Weights of a small GPT-style language model, trained from scratch on English Wikipedia.
Size: width 320, 5 heads of 64 (1 for keys and values).
Architecture: rotary positions, untied embeddings.
Training: a variant of SOAP for these matrices, 660M tokens.
Each number is 128 + 32 x the weight over its row's rms, rounded and kept within 0 to 255. Layers, rows and columns count from 0. Numbers have three digits each. The size before them is the row's rms in percent of the matrix's.

# down: layer 6 MLP down (transposed), 1920x320, rms 0.0925, rows 616-662, columns 192-255
# up: layer 6 MLP up, 1920x320, rms 0.137, rows 617-662, columns 192-255
down616 099:127147110097077132175134170130132185137103110094167099124126137109166137140133078090087191112176088105148158162082150090157107073150128168116188153138174140106132153126105093146148128163128153
up617 104:130148125155123188041174138153153145099118184118126152160120091208133134113118142128043140133125108179156145115117118103126158113135092164146100113127105155161137093118139120135116085134156188
down617 108:170074109103094102158141172062130169123118120151099101130140154140123133086127158117144138165095121170175132149089085170078095075092118092114131097117103095152166156223181089127101084151121113
up618 102:201119169095097106172113140214117137155148127130118143106089125105135167124086099149159119103097105125210123151145084082053149141109156141098098120127173112102077133004144092073165141188149057
down618 106:150170163148139189100120145166138124107104169139116168114185147070104180065164142098121063144090143121107086091166125117173159143143142163146113124107149088139100140108136114158209164098117167
up619 104:136138126146133080163134043118144135109084124100127146139099105162111160090140122094160182105120127151124100125138078195095153093119145171169160154146168141114092148170229153094062075177089160
down619 106:184114139174135168145129109118177151161073121134126130126162173120122131110136133062091173145085133067074096143082132129131121103152181110187150142161113101196143170123138117165116106059153109
up620 099:128206100143135189116050092167111094133114109166153116123115129081143213135125165108102154149121136063219138099109101095132137161144164154119099118186108129143040110190086102104107168151168110
down620 104:138096134150116136108127102120114154136113099124082133128166107109106172129158075153091150096096080130130081165089108136097166088108106082114143204180128150110125165094099133107142084127129118
up621 107:111143155124155125094108152141211109142166177168185147109125071159119124103094109139133133143115144135105138085124148163107144131092133169056096120114121162092067124103101154122156063151148108
down621 108:134118102180149118129143116132136173120161113160110092133088086086124129160144178169104148150148147141097117163165132107114127114110180054182132131117114101157207110093101106109102158118169121
up622 100:140122153081119154157177169161158160151116153097203134086150127178138107116167122115144083150105159148079101117146103132115157130089133135145149113165129070142128189118123134123111127154106111
down622 092:106152139130168156174139123195139133101155150126128169074179117100098108153132150154155126148135139115171111101118120087064147139108157129165120146103092107158072133165050111128148149087132087
up623 100:108113084097167159163103156199074079213109119104110137077152168132120134032069184095043089058087187143124141095111149145139109153099107109104113122113151156134151139127154152087126121073108159
down623 108:109157128096079156128043104116147147127183095142109127144132118145112129162063116166147060163083128152113113150177063112142093083153127069029101161078109140204202145124115123106112136072151111
up624 100:121131195088066118099146106204133161161125144139096153080083151132108082133127144129101115105100159117133099136113095149040136119145195138077146144104141148118173147161152153115105121105091126
down624 094:085204130108126167140147129111165126139183164163156103109126086139118176141102096101108134158210070072109119045130153143108114137158094083183122155142090105118083143134161125161149111111130130
up625 097:108108150117133176130161082131099132095116107069120170150122096150150123125137077116149105178166085168193129098105153196108117140112123129157086095105144092158199088087132148145087099141105163
down625 098:056139139085176156099133139161198132119151174139099158146167096135154057044162131157106082077151103071120174108068145162166064145156181149159083200141114142099105150086165145102096120135107149
up626 100:102110111102169157115102173081095094111135064085139158150080168080121084102132167125133088133117139178128104141150091154148123176113157078067215065193158124116120178154156137090135079137069139
down626 092:142101153099138103068098158104098127165066181193134105106092159158086113158095124135185092125146099136163037122133129130072116197114113132107101114077151117160125099117183165131137180147176119
up627 107:126178136152128132071142134102162123086168172145144143084085113185180104172123170179119141122148140125099104108166157117198134098133094145145152126172077129147154140134117144096190139140092114
down627 112:137106063098164082103110129159125146109121115124148134093127180113121135217104171133089085165124106103116170103065163055139127134134110151078135101094151127076135120091144107102117135130179173
up628 108:156085154152125142098154095126149135072093101123133120090100110163146099088145172130050118126085217166140156178087110156167227152135098103102081124110116106120162086190095178135147117122134173
down628 107:096142226175104111200155120115131120145124092101157148096130126133131122122097093058112087163159114097090146131123063108130125158120138166136081127153100116209134122082109133087091075118129183
up629 102:117108095081164146074180092164099228173091131101116212096162084136100122115138173166092092156125102132110123102100141132155137179157139115106133143134138095136098119138155096171172160116111117
down629 106:147129106161120148148112127094065192160150112104121129149143117094138089147176162112117095089059106132145128070155148128134123076162130143086157188148096135083130147107142135149113159107151108
up630 102:112145079185118171129106127170195138130107101138154144098112093080181118103131179123117127126137090122089146072069047098153122093093100082106098077076126130140124077199164211097200104129155107
down630 107:129143170093106159103152142151176126122105137145126100114172113174178130114156163121136085185072134132160140131169070122124128124147165138130083092171117126164120108097096170084128161145150163
up631 107:183123095091106200184132145076194143148114137163149104170086104071121152144139178127079100090140134168130108135167119084153138149060084170146161099067069145156097133134134150091098209198125116
down631 102:171149096123125107084205063158182117170161167143154118089137163180127128091147140131182116115118088154121147104140148129142076127158154124136076146113147066094110100082173093103121187135109169
up632 103:129083134088094132121129128094197125102143127148116179164164093117152137124106177119182063132084126108113122107140096169130115157128184118088135089126146145177105165125144118183159099103163133
down632 107:099148088087190082169151104178149139129116125148131093139084132107124139135173107113097112141118117113115119174097109123070151148102093123141160093168086075106115140149122113121149088163149098
up633 102:102112132147085078069091087100201168143117173048131117100110158112158099168063154113141142133119167089114091104147210152110116203059109132091124105147156138118150104157144179125099168142145124
down633 113:041141134132079112113110156107118147142066149148109099154057092090102102098108069136190102154202111149100136164058110171185140138060082126151078177153149091143098162100150161162140137166133111
up634 111:077126141091049121175141140092155122157027148100082139151108139166145139123150118140129125098112166165129144121129207132105148126078111151098101138172095113106135122131095105150086119130149112
down634 105:140107121174161099123076131079134103125174148129120179107141101135083107095042130123126108094124144125089142123183142102129120176165146081096090172153104186142082113107097142131099143117152097
up635 105:206160105130174082106158119068152085137152102108136089137168144194131170185114091141198112144118124131108169072069144143131117160165106121116175158150084114179112120105119126133065115099138141
down635 115:160145168139119140142161112068121064112110085143082121124164129086096112169103114242113124116071102107108143080152116158170112143166119097163182140056147088137139126109091067087085167138124165
up636 104:143099165103146165145116139073157111110130110166127152130204155106100164165146148058129112147132172124126170092082195110181158113082211124164137125131120151094128136111093125125151105129088094
down636 110:100049117186109093117170101117152153088136104164084159191100175102116187121089144094099112104116134104154147075121089128215160168206168151119129125063140063135158141105136160144102149129148175
up637 096:111082074100112134155150138119120141057129145133134133103119177143152098109090095145119111122089109134164161141157141111106099201143110121112175176184140143067106116159107082125072076080078139
down637 106:113124104124138110144098072135089079115087112143175126165080116117125144126140114194159083120091107149076122171140084132102123163134108114170126125075131130142125137078175076145121067135116147
up638 097:097107119180131126112153126110153170132072143074133163189072161118138149089107142126177095179144113052188103118136111084151113156097138104132161100087156105185148140110193129154129142114100115
down638 095:118135194143111169065124086118119137098089088120093120206136133076096162136157168132084159089102169161131099115140053081163133158122124107101145173092158149082138144141126147176075138115102136
up639 105:097159135117146126112155156098121118172057112123127204126102122076121101131124166083125115039165125147127176097130094146157090137111133180138139156130125174160165196146096112088144143112139090
down639 123:159034103126063144123104129182098150118140126116117194121154074125111126165108114093069126101150161092158138097164111136167147153111124170148105125150156155154155117133098146037140185131118121
up640 103:077088158142085177100096105149144159165118114097122136067103117089166123081154137107141193182125115119128150106107129185139154132185146147109150079090138101167182156139105173141160126122157143
down640 102:152161105061070176083093110087147135112072147114101075083164153118127149153057163095113124152088144144118138151118164109141081038154123185152114137204145116127092069134122143072140117184111174
up641 100:085119121189148126103105110142121136168149150111190164122145084136143163143171063104152078128114176169174117162112127096161080157177103129123089107096049161085099167110125137139084098145113103
down641 095:095061114135094127057068143116135160174204068119106101134110128160116167106140085125146122132135139084151109089072105163130136150130196155159172117144145134161135139148124085144161102178125124
up642 110:108110124106100162121132147138079153117095164158156131131174143153165103089183145162127164114174114129119156131126095095183133174164127143109174109192071135153121137130121143154168124120105107
down642 112:113096143117183182115156099126123118131104073110188132037139103114123096108125150182158159187146128130144127147141157084114130098099107089161120137111127108118073105100083130124088153046146103
up643 103:150072083110112084143100076162110125130082121120090143121115123122141120120133137115146187092119108086113156117108141123110153120091169141132149179179105152121183124145215102148112154066128078
down643 107:054153214151124120105087199174131117147145017121092131123086136118096132125201094157138076168100149031107106156149114105092122147099086127162093117128076168160134186126121182086138114080116171
up644 098:125135158079185115038115132117170135175158166097144148090143132186141174090139097111179186107162102092204088082155124126104133175160135100134168113098149087163112170157164158118160136145100185
down644 098:182151123129131102133114121103144080126097097148136110171161151133152108145192142162153115201100133174110121160115115147143103145118151130148102178112107090162113096084111095105138124124102147
up645 098:203154130092153142108118124161112097171105149145175111126164159087114127096128129137090136116184085130104137127104086147131113095111102112079136164116083124156126186129167111120133135118174154
down645 102:123130192110105141049172221106115071090098146163118099091117134123094190170072196143152102129181069122158154171123125085125127129120122126145133107141143132138097163128136036063162100145156159
up646 094:096178130127163109124092156143151102111129127147049109154177115125139163144107115097171086114164131150166177164122157126127086120109141158099048140132158056120113121153109117145089139195062125
down646 089:218144203173138130172144113141139174092104125167108106135158133133080094111160146186163172127130167101128082127143092160123074141160092113091136188182074148154108157137125080114083144125129119
up647 098:095119167158102160101122117190095129120176123136108159118155083155114142124130133090089116046142105115161128077093181135087150155106137079098095132127119081177133114113114119075143132093102087
down647 093:123088169206139031087137142134142160165123094180101166108114137153069119117140049174119111167105088152132068163148139159123133149136137155197088166132153126146135099121167128132125148134137068
up648 106:101117160112133160146118155168106144117087119125144092167100084186091126138120087168059117082090129143132074140159100068087120150112117100130132110105078126143148095122135163149167062106096116
down648 107:129074083073104095074107121144132137155167130118107080151087097175128103138120087205120119090143108203135191122148145075184138125124053119129143163161122061091089149135108090109118170168134130
up649 102:131128157136201111115126139110186149115103166138071183075149131142124109058128156156137117156133132158201094079130168168139110114123098150059126136143139145111146120182143183122130150112105065
down649 106:139158126126123165127134117166115121111082176160144124163171158082187124076137177133172135151101074107083141148166130114121152142165154096194117192134186171135111077128128133124120158201149161
up650 099:115155193130143126144119117135138155170189160053144092144100128051112152178156173134173127089103167085101058135149101120111113156148178138086119090161116146094209133122127083119144156126123146
down650 092:151089117109102156143128135184091175102126159099135117069089126125112159170124113083144144168115164140159100218132170132149135144102109169112124137142129118214160166153129102076157096119094091
up651 095:085123105120109106107152153032134139128160133150073088084100052140152153134141110117116144108114111048117089088075095064114130184108091149087149113121123169152170126081209116101097146140116149
down651 103:190125114075176112172069115128171156168145149111189127150069159121118127123155151132147151145088135174178153155134081148121103105117193152179191115132127087122148110168167147120153112128178139
up652 103:117142124134173112151096127101208139084116141109146106123103084154141143167124107153164134121144147183193167065115185130177126091114094167142141129153122143121174120137121123074104136121072073
down652 100:106162110134126078090143184196155134171113156099113136103093156151102136158129125088139149107153164131118164172110111140140133119103155135138095170138109142108113138143125088108145100103178180
up653 104:092129133186142114097171073067148121151110128109151104122124082123148178106117140144098114130105142145146093117140063108148154136126168130181113090148172168100098088131174118112124130134094154
down653 104:116118153111136141099106165155118159093096097124120184154116130108143147196120185121168089181081135091147160149104134101147138136144131104130112128144172133140109109115102064157117065106124153
up654 097:095158125174107140124168138123115117170169143056126173071158121184167147082128150107139119124115133090162160147098133207107168163118157143186161150083138130151094082098143121108117123223137149
down654 084:156136125060127133141132102105016095128137140206164135141091127184135129109130111120110134102121096190068157125136159144094139078098141122121128088137057063131110137128129133184105156091182125
up655 103:131144163144128148121144073132137136170121030176136088147106165117162163158094132093082136135131131141141159184071150162058143174105117193127136100169124130131101127096150115203163164140070148
down655 105:121093131105151112069102174160138107134092180208126049086071170136106135193106125118112130128148101123150162089119141137141058157074117131155044132152131122173123157155171156167137118154116143
up656 096:144100132099061130152161148135133105167059172160086173081098105152155145178144101135062166091135153128141039108168088082107118148121058089120139109170157199179123103094083132152108144178138146
down656 109:108067148115145173178156160114107164153088169123119040172109130142104151150118155157101104188103099111135104069115040156083126080140104102161124106062179181190153179114102125122122113143154117
up657 101:150086112092139133165099115174088106108146090168131109105088086139118124122091163098186154101139126155158113117212140131171113146120139144107103141145109168151136081134115172179116107137127079
down657 100:119073097154103087139108113146158154099091102138169162176122136157113107133168112069114154069111093136165102110092169119137099130120117135089168132097126148051131090127111162131138127140140156
up658 100:190099115150095174208092137090145083137036140172092145106138099056139132118071138108153093140116119203150125153129102106132139150123147109142121170124114111129122153097098129177145134101122084
down658 101:166190119096178116129100144124161157174132127060166148179149130106125167155132115141140129169142139111150111126087113122093141036128115108153135116165193153112090129119132139188115123173087151
up659 105:144145152122154170120119154124142156067098150136117150130101116138127076052128146120073136084125173116147117156168136099156122153160059113147119077132084159098129144100107124121104111092106129
down659 101:080139133058141173169156097123125106112128219183116122114117114182141203122163158123141163080106085148150131088098104165115113141064103108145136147143100103117084160156208109175115117100146098
up660 098:157159077163124180121111073129149180139151082197098135110068079119152099133145094142170088105124162112150115126128090155134125149124173096104164157184137097097103120143084118172108123123146149
down660 100:122098103147166112113165124192132126058174135098169127112118154078105112098100122099173143116159120175126128126104163049142096139110113127098081046184156130089162104170137132180131098110131075
up661 108:117138161132139104155048066143133151143130117070166101157119101145125083169158153105109133152168127117185169044132124179104143136120171177114149163158119027133081130142149095119108143120132117
down661 104:072183150155058083152131098129152114122133152090087101123108131135123113086149122156076165088111107163169105058059161128087121141139171154129081151185157122137138109179122126083112130120141070
up662 111:169116125145160140161131176160116107160135116181121130079114149127153134088049156116112144158133134161172097131134099145092116220074129130094106087184104118164164113168125151100169099139159169
down662 117:100119142090131126116153106090138081145107122098169146145123140079128122111094129174121133130165114162142142072106159139090153115072138133169130109115154094069135139135115154099117131124122134